{
  "n_layer": 8,
  "d_model": 96,
  "n_head": 3,
  "n_kv_head": 3,
  "head_dim": 32,
  "d_mlp": 512,
  "vocab_size": 8192,
  "activation": "tanh_gelu",
  "norm": "layernorm",
  "norm_place": "pre",
  "norm_eps": 1e-05,
  "positions": "learned",
  "qk_norm": false,
  "attn_scale": 0.177,
  "bias": "all",
  "tie_embeddings": true,
  "parallel_block": false,
  "init": "normal",
  "init_std_qkv": 0.051,
  "init_std_o": 0.0127,
  "init_std_up": 0.051,
  "init_std_down": 0.0127,
  "optimizer": "soap_variant",
  "lr": 0.00847,
  "beta1": 0.95,
  "beta2": 0.99,
  "weight_decay": 0.038,
  "lr_head": 0.0101,
  "grad_clip": 1.0,
  "warmup_steps": 200,
  "schedule": "cos",
  "final_lr_fraction": 0.0,
  "batch_tokens": 32768,
  "seq_len": 128,
  "doc_mask": true,
  "train_tokens": 143700000,
  "steps": 4386,
  "dataset": "wikipedia_en"
}
Each number is 128 + 32 x the weight over its row's rms, rounded and kept within 0 to 255. Layers, rows and columns count from 0. The size above them is the row's rms in percent of the matrix's.

# layer 2 MLP down, 96x512, rms 0.221, rows 0-53, columns 256-383
size [ 95 103 104  96  97  99  98 105  99 103  97 105 102  97  98  93 104  96  98 101 102 102 107 105 109 107 103  97  96 101  98  96 104 100  94 101  99  97 104  94  97 104 105  98  97 106 101 101  98 107 100 102  94 101]
[[135 190 169 111 114 106  74 124 176  76 176 181 166 126 116  97 140 127 141  88 129 137 130 103 122  57 115 165 111 130 148  95 155 195 125 121 209 170  76 158  89 136 113 179 208 151 125 151 166 146 110  59 115 122 103 148 110  77 139 167 168 106 115 103 118 122 189 126 117 139 142 139 106 135 104 110 155  89 183 177 171 129 134 146 140  84 111 133 129 249 107 166 132 129 132  88 103 153 151 107 131 108 122 143 109 141 156 180 160 193 112 111 103 133 164 124 141 107 109  83 126 141 100 107 167 131  84  70]
 [117 123 143  65 116 139 159 116 104 137  99 124 137 195 142 185 123 119 142 120 165 163 114 157 102 116 142 154 109  97 157  78 146 141 116 163 120 124 123  52 175 205 100 101 174 125  70  71 107 149 124 151 131 180 116 167 135  63 151 151 125 135 114 122  92 158 162 131 141 116 102  83 160 171  68 107 106 102 212 122 130 149 140 172 135 116  97 166 128 153 192 132 137  90 164 206  80 129 175 115 109 180 160 134 116 162 136 115  83 187 186 114 121 170 153 120 165 130  87  95 125 136 124  79 169 137  72 112]
 [108 130 111 135 130 183 125 162 131  77 116 127 139 134 142 137 147 134  89 164 146 132 128 133 116 110 133  97 136 169  85 139 107 138 124  83 164 150  85 117 120  98  94 155  62  92  93 143 202 146 109 154 100  90 151 111  82 109  85 103  84 130 164 154 136 136 161 131 108 166 148  44 133  97  93  99 108 180 118  71 125 170 140 163  95  87 118 148 159  95 133  88 180 182 110 138 106  84 106 162  99  91  90 143 150 120  76 126  97  52  69 125 150  47 164 149 184 138  65 120 100 145 115  73 126 134 137 172]
 [175 147 171 144 141  66 150 138 142  90 140 104  73 119 160 151 112 110  86 118 158 150 180 128 150  86 109  84 165 101 164  75 131  83 135 116  91  99 113 109  91  94 157 107 117 178  95 147 126 132 132  75 195 120 162 175 168 120  95 105 113 119  93 140 145 135 138 146 105 138  81 134 173 137  97 119  63 112 114  57 108 123  90 148 127 123 124 142 104 140 160  98 186 159 129 112  27 141 134 163 110 122 143 140  79 120  97  61 147 123 147  96 111 126 130 122 126 148 112 199 142 122 116 103 109 102 122 144]
 [143 165 147 147  98 156 136 122 118 101 116 141 133  84 169 150 134 193 168 108  61 153 119 131 150  83 105  86 216  86 112 166  76 134 136 154 114 127 121 123 145  94 111 143 123 173  75 131 156 116 109 149  95 122 147  77 152  84 124  86 155 167 100 124 179 144 136 162 207 158 115 183  74 142 118  91 135  63 142  93 116 126 161 171  74  96 154 219 153 111 126 154  88 157 140 114  76  93 125 142 100 152 120 114  92 100  91  48 171  90 155 117 124 132 105 106  98 152  82 166 100  87  91 111 142 111 160 143]
 [155 135 122 129 108 203 112 139 135 164 135 137 147 169 196 114 164  95 148 167 124 104 139 158 118 120 144 132 122 138 113 140  85 173 121  65 112 163 125 196 140  89 157  73 150 131 101 138 136 115  92 145  99  79 109 178  44 171 148 127 142 113  66 135 160 134 166 124 148 105  91 136 100 208  83  98 128 181 101 167 101  88 130 156 146 127 132 135 185 108 162 108 140 183 144 145 147 114 147 122 186 172  98 154 135 152 163 112 188  64 152 138 104 175 111 125 105 119  75 164 125 175 121 142 137  79  98 119]
 [123  82  92 139 129 102 187 124 112 165 140 177 121 182 159 143 132 123 130 127 164 118 162 120 139 105 152 142 124 113 173 135 146 126 156 116 122 129 122  83 147  97 139 177 144 119  37 136 159 142 114 128 152 169 155 147 116 176  94  88  84 123 122 115 119 115 128 200 114 101 178 164  88 121 133 109  98 138 170 110 131 124  93 117 114 110  63 164 134 156 128 163 148 108 131 112 131 126 178 168  59 128 171 144 116  60 160 129 185  58 126  99 123 141 212 173  93  93  90 126 124 128 111 155  98 138 142 168]
 [139 127 114 151  57 165 122 166 173 112 116 122 158 165 115 125 140  92 119 124 152 121 163 109 146 135 135  79 132 108  90 133 145 107 164 141  79 156  96 120 133 138 109 190 125  60 129  97 182 166 116 161 113 113 122 110 174 108  91 107 183 125 129  77 116 112 162 115 123 194  93 125 202 104 131 122 111 151 158 170  83 137 155 173 183  89 103 137 113 135 143  67 125 117 209  95  70  97 135  86 115 115 134 116 134 120  98 140  78 151  86 125 187 126 153 152 134 107 128  67 120 152  95  96 119  99 180 167]
 [106 118 125 142  95 109 135 112 152  97 128 154 147 123 164 106 145 118 132 150 115 115 125  89 123 130 115 146  22 153 119 142 126 125 111 129 143 141 108 165 118 133 167 163 117 125 162 115 107 122 136 149 107  88 120 127 134 127 116 126 139 129  89 169 140  66 118 104 153  74 189 127 159 116 148 118 129 129 118 133 173 135 168 167  78 102 125 155 131 148 128 123 169 123  95  92 175  88  63  94 143 108  91 129  92 192 168 126 131 118 145  72  86 143  78 111 144 104 138 126 157 163 169 205 133 147 128 100]
 [150  98 111 132  88 114  90 166  66  85  29 107 178 175  87 148 139 121 117 135 121 139 122 104 102 146 151 140 147 127 182 113 102 110 121 149  87 125 188  95 144 160 111 104 125  85 112 106 167 171  85  81 122 166 101  93 123 131 170  53 151 162 145 157 126 117  37 155 100 134  99 112  98 131  70 106  86 119 128 129 132 118 116 187 127  99 149 142 152 183 111  84 118 111 183  93  67 174 119 122  74 100 114 176 140 118 117 158 138 108 191 161 106 111  96 172 174 118 182 125 103 190 105 136  96 168 179 173]
 [184 133 103 175 146  99 116 133 127 130 104 168 110 146 123 102  54 131 141 165 118 160  87 105 103 119 134 117 168 134 145 113 135  74  90 104  61 142 119 139 129  85 149 108 109 101 175  97 177 166 165 113  91 103 117  91 102 159 125 117 140  93 116 157 106 103 119 131 196 145  65  87 115 138 165  74 149 115 111 135 148 109 103 148 151 109 149  86 133 140 170 105 180 160  79 161 207 132 120 149 116 172 106  64 139 122 123 131 108 174 198 133  72 109  74 103 167 109  91 159 119 134  75 113 177 125  95 120]
 [151  87 125 167 207 145  93 126 127  89 129 157 142 148 116 121 114 121 150 173 147  89 187  92 111 183 169  99 191 156 110 110  95  87  86 119 103  85 132  97 161 121  67 141  88  83 174  81 133 140 145 104 129 151 125  95 137 116 106 121 131 122 175 109 102  88 162 156 157 132 104 184 138 135 106  97  91 181 127 137 128 203 122 172 127 150 186 153  87 101 150  98 114 171 124  77 100 158 135 190  98 101 123 133 112 152 107 137 153 104 129 106 148 107 130 122 153  72 171 142 119 170 162 133 136 221 122  96]
 [124  92 142  82  94 130 122 152 176 110 135 114 148 127 124 127  97 101 102  89 143 123 132 165 148  72 129 105 129 106  93 178 148 130 121 124 107 104  59 171 114 132  87 152 141  97  40 137 156 127 111 145 167  87 155 168 138 104 107 107  84 109 122 110  80  49 147 154 148 142 167 130 134 100 131 138  88  78 156 107 143 133 142 142 176  74 131 210 173 200 118  66  74 117 125 137 146 114 136  84 102 168 142  67 105 127 147 103 128 108 132 105 125 144 109  69 122 114 127  72 110 131 145 166 118  85 141 129]
 [132 122 137 175 181 124 110  95 183 155 108 112  28 124 126 136 124 152 139  97 176 119 110 128 108 108 124 108 159 114  95 139 162 177 127 134  97 153 163 132 166 131 120  99 122 134 113 157 120 101 158 110  79  49 113 143 172 160 119  89  98 163 123 110 121 149 165 125 137 184 107  93  69  70 104 115 157 171 130 121 134 156  80  77  86 147  83 173 120 138  99 182 149  85  65 162 114 158 190 172 210  91 114 120 123  72 104 106 121 120 171 136 113 149 113 161  82 158  65 124 129 100 122 195  92 112 152 168]
 [122 121  93 121 146  72 120 121 187  91 101 136  86 120 108 124 110 116 145  77 138 101  97  86 115 124 168 199 132 150 100 134 100 136 167 115 119 128 143 111 135 158 156 113  85 143 104 132 116 169 156 140  84 188 134 110  87 111 133 134 144 161 169 193  90 124  97 120 131 174 141 114 126  69 161 174  45 116 122 118 165 121 145 109  97  84 158  83 136 108 120 143 174 160 169 144 203 125 189 116 144 137 117 150 166 138  95 120 154 125 143 134 159 168 147 187 129 146 126 167  85 140 113 168  99 192  67 156]
 [123 131 115 121 123  70 151 119 129 117 165 150 129 154 133 158 145 122  85 109 134 145  73 122 172 158 130 157  45 114 123 190  98 172 101 128 113 169  69  48  91 177 141  84 169  94 158  75 209 138 111 105 153 113  31 162 108  89 112 114 159 137  68 126 140 128 176 123  92 151 109 135 153  98 134 146 121 123 115 164 157 170 148 118 113  66 163 139 177 152 139 131 144  91 105 179 110 164 100 145 160 139  68  46  74 131 108 162 125 181 114 103 149 185  95 132 151 108 153  77 153 152  94  69 172  59 138 166]
 [130  71 108 108 199 159  86 111 170 154 140 133 122 116 128  92 138 106 144 121 146 105 116 119  86  94  92 110 111  97 133 113 138 143 102  77 110 139 151  59 131 167 120 124 156 190 195  90 178 146 113 138 127 166  82 135 155  31 116 101  69 110  95 147  77 153 146 131 148 117 120 116 112 157  94 154 150 136 155 190  88 182 115 147 112 150  77 118  72 127 157 173 110 122 127 122 113 119 155 179 127 127 125  82 117 157 121 146 109 152 109 125  75 168 121  99 120 163 166 120  97 138  74 123 108 158  72 120]
 [103 152 141 138 147 146 112 102 183 130 173  95 149 143 163 131 132 152 117 165 191  94 123 138 143 133 135 103 172  94 149 119 132 170 150 172 134 122 120 128 159 104 102  74 164 139  96 185  60 129 134 146 120 181 158 147 118 166  77 122 153 182  82 126 182 151 135 181 136 107 103 171  84 130 107  89 139 202 133 126 165 119 161 145 155 145 120 118  96 149 160 113 146 189 102 132 141  91 121  80 125 116  77 160  85 129 142  68  97 125 123 153 135 117 167 110 136 153 107 143 173 109 106 139 102 172 111 120]
 [149 238 126 132 118  91 116 159  82  57 134  87 158 130 132 111 199 105 108 157 133 135  78 129 149 119 146 122 108 113 140 143 109  57  93 150 167 123 165 177  82 123 110 119 162 118  85 127 171 110 127 106 180 124 143  81 157 168 155 148 171 158  76 139  27 149 136 129 123 134 156 114 123 154 147 131  83 102  61 105 101 126 112 201  72 142 163 140 108 115 105  94 154 127 115 133 193 122  91 113 117  99 133 204 148 142 137 156 175 123  87  96 120 164 156 136  97 181 176 122  63 150 134 172 100 106 160 107]
 [145  92 115 105 108 156 137 169  87 123 150 132 127 159 135  81 141 109 128 110 136 126 117  91 139 122  79 151 177 143 162 126 166  85 111 135 181 118 156 117 121 147 125 173 151 134 114 174  87  82 157 125 141 113 142  89 151 160  69 139 122  83  73  96  51  78 154 123 155 124 124  96 154 131 110 184 139  22 140  82  41 125 146 162 162 146 143 108 128 132 148 116 187 153 104 121  97 109  78 160 172 127 134 157 136 171 125 165 141 153  90 138 139  95  64 155 102  49 136  68 121 120 128 234 128 170 148 113]
 [131 107 143 136 132 149 210  70 153 128 150 100 155 181 137 191 100 105 143  86 139 123 169 117 118 122 155 123 121 126  77 101 159 103 153 164 167 113 107 127 137 155 121 154 149 115 108 137 134 114 136 135 138 176 148 131 200 136 102 119 104 107 142 136  96 192 125 157  72 129 159 132 154 135 111 190  64 121 150 124  99 169 113 129 133 186 144 108 136  86 177 144 159 157 153 148 100 115  91 138 158  74 156 212 118 143 118  83 160 148 144 170 185  96 128 122 123 133 144 140 164 185 122 139 133 154  76 148]
 [126 150 128 122  66 145 147 154 156 189 151 130 157 149 120 138  87 107 167  64 138  97 189 173 144  97  40 121 179 172 148 105 135 176  66 106  86 156 108 132 144 128 146 105  72 133 144 126 126 126 114 114  87 107  90 108 124 125 141 145 138  95 142  80 145 116  93 188 101 156 176 128 127 133 180 100 103 162 115 138  15 140 159 132 157 139 165  86 139 127 100 149 113  93  64 127 105 136 127 103 133 117 100 198 152 126  79 112 117 155 140 123  95 133  81 141 183 122 108 114 147 153 156 140  89 110 123 136]
 [148 113  90 120 162 152 114 141 135 125 192 113  63 164 169 180 133 123 167 164 132 139 116 159 157 184  46 138  94 127 113 157  91 155 149  98  96 113 154 125 132 112  99  88  96 117 146 152 154  84 149  79 108  73  95 121  96 116 167 146 152 104 120 135 158 118  86 135 129  61  93  94  60 124 122 129 116 108 162 145 181 169  97 174 137 122 129 152 136 145 103 126 109 123 112 129 145 148 149 179 102 130 140 129 155  97 106 105 188 102  74 114 120 115 122 124  94 171  81 220 100 148 106 107 107 149 127 145]
 [182 175 155 127 155  91 168 109 116 131 109 108 140 180 182 112 152 111 121 108  99  76 123 108 152 117 157 110 166 129  73 122  94 130 151 138 104 145  80  97 174  99 173 122  93 128  82 137 120 111 119  89 158 127  70 107 174 122 135  79 108 177  95 142 154 141 144 160 188 135 114 108 112 106 159  82 107 105 116 137 160 173  48  97  94  88  73 153 132 156 140 168  55 130 149  93 121  99 105 142 111 175 163 122 143 116 185  78 116 120 132 148 144 179 161 141 101 173 104 166 141 119 197  81 100  77  98 168]
 [ 83 138  98 128 131 135 145 129 135 142 152 169  59  98 126  94 118 113 121 112 103 113 109 173  84 205 152 126  79 119  69 103  89  60 150 126 156 154  94 107 103 121 102 150  95 103 128 138 108 159 140  46 171 119 174  95  61 104 141  93 108 100 201 140 115 161 127  93 115 117 174  77 134 142  98 179  85  95 115  82 128 132 172 140 142 143 112  93 103 121 140  74 138 126 114 112 163  99 152 134 128 114 161  86 152 149 155 146  91 113 100 140  96 118 136 137 132 148  67 181 178 156 101 173  85 153 185 114]
 [112 134 170  96  57 152 129 142 175  81 109  84 176 139  75 131 105 113 132 151 184  97 133 109 193 131 150 129 113 106 121 119 101 135 118 152 104 131 140 140 112 129 100 176 150  93 163  83 143 160  84 111 119 157 110  92 139 105 147 173 169 130 120 110 124  78 126 126 171  60 132 167 116 139 132 192 137  81 180 114 122 118 132 170 116 108  78 156 168 174 113 131 117 101 144 114 117  96 126  43 108  99  94 124 132 114 113 129 153 128 145 163  63 139 114  95 183  66  99 121  90 136 125  88 107 103  94 110]
 [136 194 122 165 168  68 152 160  98 138  97 132 115 100 102 195 146 135 130 170 128 138 135 141 158  92 118  82 153 126 148  86  76 196  98 111 145 129 203 188 143 102 122 135 150 101 116 128 190 104 112  99 131 102 122 100 140 184 170 106 132 149  95  98 102 117  75 106  80 136 176 103  66 105 218 171 172 131  96 116 116 113  54 144 105 140  91 129  89 189 232 146 118 177 147 139  90 176 116 140  81 151 112 145 135 165 142 137  89  77 121 206 104 164 147 112  37 175  69 129 102 159 102 157  96 161 197 161]
 [191 146  92 176 184 172 135 124  87 152 125 124 127 175 123  87 139 124  86 119 155 125 151  89 105  81 193 118  73 151 170  82  94  95 144 130 171 132 105 208 147  75 124 114  97 161 164 161  71 106 127 101 152 129 155  95 146 124 136  91  25 107  98 101 152  97 176 139 217  87 114 116 135  83 163 156 138 115 154 119  64 124  49 125 157 151 119  91 128 123  91 113 107 121 131 121 102 136  53 173 114 157 182 109 151  74  98 163 151 150 179  92  98 123 120 129 111 142 105 169 127  98 102 240  87 103  71  62]
 [116  80 124 145 156 157  92 166  90 151  93 176 122 164 149 152 140  71 125 154 140 164  92 134  92 102 178 126 136 148 155 116 114  94 109 131 196 207 164 138 138 152 141 134 116 120 133  61 100 161 139  98 156 124 141 137 114 162 110 130 200 112 131  94 125 142 102 128  72 150 151 168  78 146 139 153 229  85 159 105 101 153 106 152  76  81 121 110 133  97 137  63 123 135 182 152 107 143 175  85 168 168 104 140 111 120 113  91 131 118 130 156 122 134 175 198 118  87 134 169  69 207 165 186 128 155 167  99]
 [125 153 145 102 162  62 140 128 124 135 205 131  42 104 113 133  99 126 135  53  72  83 166 149 148 133 113 127 121 171 157 138  82 171 141  87 133 137 112 153 155 123 148  92 134 125  96 115 134 103 188 122 137 194 156  91 115 109 100 142  84 150 146 117 109 113 163 111 144 127 182 118 149 127 178 154 133 178 129 135  62 130  68  99 143 108  73 195 146 161 114 130 127  95 169 115 101  80 113 127  77 147 191 127  89 119 192 148 188  98 207 146 114 143 200 138 174 201  36 154 121 111 113 168 141 154 117 179]
 [123 123 128 110 184 136 118  72 147 102  95 119 154 137 127 173 110 123 117 133 145 162 132 117 149 122 123 105 109  99 167 158 103  62 115 112 136  11 145 117 117 126  93 117 115 175 128 123 107 137 177 165 156  95 118 113 110 120 104 178 102 104 157 129  47 126 174 122  75 137  85 204 160 146 101 147 119  84 149 122  52  74 193 157 157 137 166 149 108 114  88  91 112 159 151 139 132  76 139  94 128 123 122 139 166  64 117 168 118 121 118  91 133 103  79  94 155  72 169 168 108 127 134 142 106  98  85 106]
 [105 126 138 134 127  72  86 168 147 149  78 170 151 127 115 111 127 163 163 153 116 126 144 137 173 174  83 145  98 162 100 140 147  64 130 130 127  56  75  86 122 122  85 122  98 109 111 188 119 130 115 130 251 139 111 125 165 174 193 179 147  77 136 110  94 119 146  93 103  90 116 105 201 144 124 144 109 109 148 127  95 212 129 124  79 118 146 119 141 139 115 143  87 136 144  90 212  96 150 158 133 130 150  99 155 134 125 145 168 171 136  80  96 127 122 156 150  96 185 162 100 155 136 116 129  92 106 176]
 [ 89 122 113 146 120 121 158 118 139 112 154 137 148  55 116  82 114 150 143 187 120 132  96 146  93 169 124 123 135 174 152 153 173 190  84  95 114 138 124 139 112 117 147  65  96 168 103 117 113 130 135 214 100 119 131 101 104 100 124 102 123 165  96 123 147 130 104  90 112 157 116 132 101 151 133  92 216 113 138  81 179 156  88 149 152 145 173  72 115  89  95 156 125 123 127 151 204  63 162 108 132 160 137 121 104 114 118 117 125 132  97  70  87 124 167 101 114 117 139 176 116 134  99 159 153 150 132 123]
 [125 110 120  94 137 140  95 132 132 146  77 159 166 106 118  80 161  81 140 140 129 136  67 112 116 108 136 194 110 169 145 191 117 112 151 137 232 155 144 206 139 173  88 161 121 127 192  73  74 110 132 119 136 166 111 101 113  97 139 127  97 117 170 133 148 112 142 140  80 140  79  94 112 122 113 142 150 143 133 178 117 160 125 122 162 191 153 145 142 106 115 133 142 104 172 115 111 128  75  92 120 127  94 117 175 106  75 160 140 163 136 141 121 142  97 158 142  55 146 126 101 126 100  84 107 106 103  97]
 [102  76  77 113 115 165  81  98 116 162 166  87 117 148 159 127 114 124 135 154 122 165 162 136 116 110 157 134 137 135  71 156 114 146 149 194 134 128 149 106 143 136 123 117 111 118 118 121 129 142 126  94  94 122 188  98 114  76 128 131 119  51 117 104 160 131 174 139  69 178 145 117  99 115 118 136  67  62 107 150 117 157 139  68 182 154 177 111 101  95 126 103 136 121 146 159 108 109 120 105  99  96 121 118 130 198 176 146 127 151 183 157 170 123 151 129 133 178 172 112 132 142 165 161 109  80 109 129]
 [100 164 108 134 135  77 138 125  84 101  61 151 176 122  76 108 104 145 124  99  92 112 115 121 142 150  67 132 121  94 122 135 132 169 146 118 104 100 148 119 101 175 169 176 111 136  91 127 188  87 158  58  90 178 108 150 169 111 120 145 151 171  68 158 166  99 158 177 189 168 126 119 104 124 122 173 118 158  95 108 116 156 149 158 112 115 143 116 176 164 116 155  88  94  86 185 160 137  84 128 123 122  84 160 123  71 146  68  86  89 100 145 161 146 131 139 180 122  99 153 186 112 128 171 126 141 106 183]
 [119 187 110 102 170 157  91 139  76  82 194 120  99  58 161 110 113 104 130 143 124  90 163  97 148 194 187 175 105 127 126 185  80 156 143 134 129 136 170 126  95 118 148  68 133 154 192 124 104 223 129 158  88 133 156  91 113 155 193 114 130 157 181 121 131 120 115 156 134 124 107 135 150 149 164  37 119 105  61 121 137  67  51 147 154 147 210 123 139 195 110 156 129 150 139 115  60  99 214 112 116 168 135 142 122 113 123 120 110 124  97 187  87 104 131 122 141  88 103 178 122 159 100 131  71 167  86  85]
 [ 89 132 138 160 149 123 128 163 122  79 132  87 158 113 183 114  97 161 167 102 139 107 121 148 191 152 100 151 136 108 151  88  82 120 125 121 188 151 141 124  95  92 135 203 143 118  90 142  64 121 138  90 120  93 133 154 135  36 103  73 168 112 124 136 143 106  96 175 166  63 155 123 106 136 135 157 144 128 112 103  98 101 203 153 146  93 122 194 196 175 146 141 172 161 136 108  94 121  81 125  88 137 135 176 123 105 126 127 178 109 164  98 122 112 163  86  89 134 116 156  86 100  50 112 141  99 143 145]
 [117 101  97  65 156 163  92  98 164 217 150 138  85 162 112 133  69 148 100 124 115 125 148 132  43  95 124 156 111 151  94 166  99 161 146 112  96 136  66 170 177 134 127 119 108 163 145 157 108 129 133 109 119  96 163 125 134  75 129 128 150 145 128  97 165 190 133  97 174 140  85  98 102 133  70 114 102  99 139 164 111  86 153 211 169  73 116 108 100 143  93 149 120  96 116 118 121 102 152 115 126 155 113  41 156 157 119 146  74 147 105 131 111 147  94 137 117 126 190  80 155 165 160 162 132 179 138 116]
 [146  95 111 121 156 124  60  90 160  69 107 147 113 130 123 141 112 121 127 214 140 123 117 116 134 117 143 104 161 124 133 129  86  78  66 114 156 141 134 162 134 103 153 131 153  78 108 136  94 153 151 228 148 141 107 131 103 161 106 155 157 126 122 128 131 123 110  92 109  71 167 103 144  86 120 152 119 184 123 130 147 131 117 156 100  95 149 120  97  89  80 132 182 174 147 152 158 110 146 120 122 118  92 156 150  89 156 151  69  91 128 148 111 118 127  99 130 156 125  91  94 135  74 105  91 127 126 165]
 [ 99 123 158 104  73 136 100 133 127 100 181 103 109 145 124 135 110 141 195 122  98 111  87 112 169 141 142 175  73  80 104 194 110 131 108 122 167 118  64 156 119  96 141 109 154 147 150 125 186 111  92 160 165 104 129 121 111 115 128  89 103 116 142 161 115 120 106 160 184 119 162  79  80 143 161 126  87 104  97 161 146 100 130  93 108  81 150 123  59 161 139 156 107 122  84 155  68  89  85 165 155 135 143 109 130 103 152 137 171 117 183 168 153 120 140 111 123 168 117 126 110 138 160 108 146 102 146 121]
 [158 132 119 123 100 100 198 148 174  88  88  84 136 129 131  60 153 129 133 143 147 171 172 130 165 114 159 102 147 175 141 127 121 129  63 216 136 109 135 108 115 125 182 187 114  65  71 127 179 141 172 146 123  99 116 184 152 109 135 148 147 143 129  97 132 185 147  98 132 131 105 138 110 111 177 165 110 117 159 120 141 177 136 119 102 108 127 145 157  75  94  95  98 119 146 138 166 105 134  76 156  96 157 203 150 124 122 120  96 168  58 153 140 100 111 103 117  84 113 169  95 142 153  92 100  37 118 118]
 [123  89 144 123 134 141 176 153  86 154 138  84 146  75 177 144  99 140 123 126 145  98  68 167 147 158 187 118 114 104 134  93 171 142 162 128 155 138 138 142 164 123 111 106  81 118 128 174 112 148 141 172 212 141 182  73 168  89 138 104 151 128 154  81 104 128 125 127  95 129 153 108 106 126 142 155  63 107 107  90  76  77  88  83 215 178  67 195 120  72 128  93 141 116 123 116 143 149 153 130 122 119 120 175 118  59  76 113  83 200 143 104 143 189 135  73 113 149 124 146  99 129 120 105 124 158 172 108]
 [139 176 149  79 101 106 103 161  85 129  53 196 203  71 161 147 116 192 144  86 128 107 101  92  75 184 133 120 168 119 150 148 162  96 116  84 142 128 147  90 138  92  92  38 116 131 126 199 117 127 123 153 131  70 109 148 150 183 125 154  95 130 135 124 112 115 152 157 140 113 134 147 154 149 121 145 127 118  99 122  88 123 110 112 146 151 125 129  47  97 148 137 111 131 139 125  91 111 112 172 166  90  63 137 133  79 144 167 170 196 152 111 131 120  96 126 146 143 135 137 161 185 108  67 137 255 139 175]
 [156  83 173 132 127 103  84 134 103 145 207 134  85 116 142 186 131 140 167 120 121 130 150 132 118 117 124 133 115 114 160 184 139 103 160 129 154 128 136  68 141  97 113 130 156 110 172 122 121 127 113  87 124 103 128 133 143 103 145 150 101 127 105 145  64 248 192 140 142 146  89 192 117 138 157 101 112 145 128 111 111  93 196 129 115 120  69  91 122 135 135 148 115 137 130 118  87 152 100  87 128 143 115 199 145  95 117 137 116 166 158 138 130 148 149 133 109 100 124 124 112 143 114 160 171  57 154 153]
 [129 100 126  94 121 149 131 167 113 166 156 136  89 137 115 116  73 121 118 127 161 141  97 116 121  97 125 112 191 137 104 154 137  93 136 111 228 118 215 117 122 126 114 102  97 101  95 122 101 135 152  91 125 164 135 153 166 128 133 131  93 140 109  94  68 131 133 144 137 175  82 150 127 144 171  97 110 160 130 184 178 145 157 135  99 128  83 165  83 112 178 143 120 143 177 125  68 167 101  81 161 131  81 114 124 107  78 161 146 133 108 115 114 128 116 128 137  96 151 104 119 132 189  94 122  81 144 131]
 [ 83  87 153 114 180 109 101 149 118 128 188 114 138 109 157 146  96 116 130 146 122 121 160 155 119 129 135  92 131 116 114 173 125 115 144 157 173 101  98  86  71 135  92 130  75  93 146 149 146 128 172 117 106  73 149 105  93 104 100 155 108 150 159 125 136 125 174 139 107 113 103 103  60  98 109 121 112 168 121  65 118  38 122 129 153 158 104 113 161 122  81 133 164 111 127 144 101  71 168 159 143 141  62 127  95  14 146 166 112 127 133 149 154 146 124 125  98 138 122 136 180  97 150 108 125 119 149 183]
 [182  78 143 108 112 141 152 143 136  83 133 137  60 141 103 116 164 121 120 133 114 174 170 166 105  74 191 120 118 111 146 132 128 155  99 124  82 191  90 136 143 140  82 106 174 163 139 154 147 160 102 132 114 145 116 100 145 119 198 117 176 163 145 115 117  88  97  85 172 169 107 163 188 126 132 156  60 130  93 120 223 136 142 171 156 111 121 111 151 113 147 163 102 123 147 152  78 109 182 120 127  98 167 193  95 136  44 137 132 154 138 109 152 167 120 162  66 143 129 201  79 158 107  60  81  96 139 181]
 [176 141 117 103 148 138 136 163 153 150 184  87 210 113 109  88 141  94  91 127 149 132  90 160 101 152 129  52 104 109 148 144  94 170 188 141  95 137 165 168 193 147 149 130  99 108 125 103 153 143  77 141  96 168  98 144 141  76 175 143 128 117  97 147  75 128 112 171  81  88 107 144 132 186 164 130 100 123  92 112 163  97 113 166 195  90  94 120 131 159  88 122 122 145 129 142 163 115  56 110 121 139 130 122 157  87 140 146 156 152 128 138 122  82  73 131 120 143 191 135 125 161 138 107 129 121 116 145]
 [137 150 155 183  85 117 130 120 176 153 211 110 158 143 126 157 140  79 148 131 174 136 147 137 170 158  99  93 156 149 106 119 100  92  86 134  82 170 108 164 148 130 128 164  48 145 125  64 128 157 118 124 129 166  95  94 162  74 170 155 118  89 198 126 154 199  81 141 136 115  74 126 121 170 109  75 100 164  98 144 100 137 140 164 134 151 154 147 150 113 153 108 167 151 104 114  76 144 152 114 118 116 165 159 137 106  48 114 122 121 170 162 158 152 135  86  67  79 181 129 158 109  94 143  65  69 147 120]
 [ 88 122 152  78 134 151 116 168 116 126 117 175 151 149 141 143  89  74 105 133 182 180 121 103 116 131  99 137 158 167  94 141 163  99 118 120 195 150 192 108  72 136 105  53 147  88 146 135  51 143 151 120 124  99 148 150 112 107  57 103 105  85 195 102 106 142 177 102 123  86  56 128 174 163  75 112  99 104 174 159  67  95 103 108 157 118 109 172 114 139 110 138 134 142 137 127  66 145 113 117 153 127 164 155  99  95 124 156  79 149 153 151 127 139 114 167 144 171 140 135 134 159  94 133 124 159 108 143]
 [164 106 160 157 136 143 147 134 110 122  65  95 121 190 165  84 145  66 114  75 122 147 202 114 149 120 102  81 141 129 146 111 125 118 127  74  36 163 102 100  99 120 179 169 204 127  68  99 145 118 111 138 101 131 146  98 134 153 133 117 115 156 119 102  80 112  97 125 168 158 174 174 148 114 164 140 129 153  94 218 160 165 168 128 200  95 109 140 115 135 197  68 119 139 123 159 149 169 150  94 135 179 140  59 120 128 176  89 156  80 120 158 127 137  92 117 142 117 154 118 132  87 103 132 126 147 156  67]
 [ 99 176 115 130 116 186 112  97 112  95 128 106 168  96 158 132 140 109 166 196  80 106 177 103 140 156 157 163 175 146  74 112 124 106 119 127 118 124 115 205 108 135 145  90 144 142 110 131  96 164 107 139 106  34  89 115 143 158 122 165 115 119 123 139 123 123  98  91 114 139 125  90 155 107 109 185  99 116 163 154 171 174 113 122 159 115 132 103 142  68  99 123 119 124 107 154 142  83 117 129 160 134 168  87  94 111 156 114 127 152 190 155 164 149  87  85  44 140 120 155 177 125  73 131 147 142 113  99]
 [197 142 152 124 205 123  93  78 190 152  76 124 102 129 118 148 110 130 141 190 149 159 145 161 135 112  91  92 170 147  87 101 138 147  60 154  80 146 120 117 157 161  90 122 130 103 144 128 156  91 133 117 105 160 132 121 127 146 154 140 125 143 179 165 121  88  94 105 133 160 118 108 127 126 127 104 104 131  96 139 131 138 186 158 184 142 137 143 148  66 121 162 128 143 168  79  21 159 120  99 123 143 153 118 140  92 137 144 117 100 121 122 112 110  70 175 112  83  89  92 101 141 133  71 142 158 123  88]]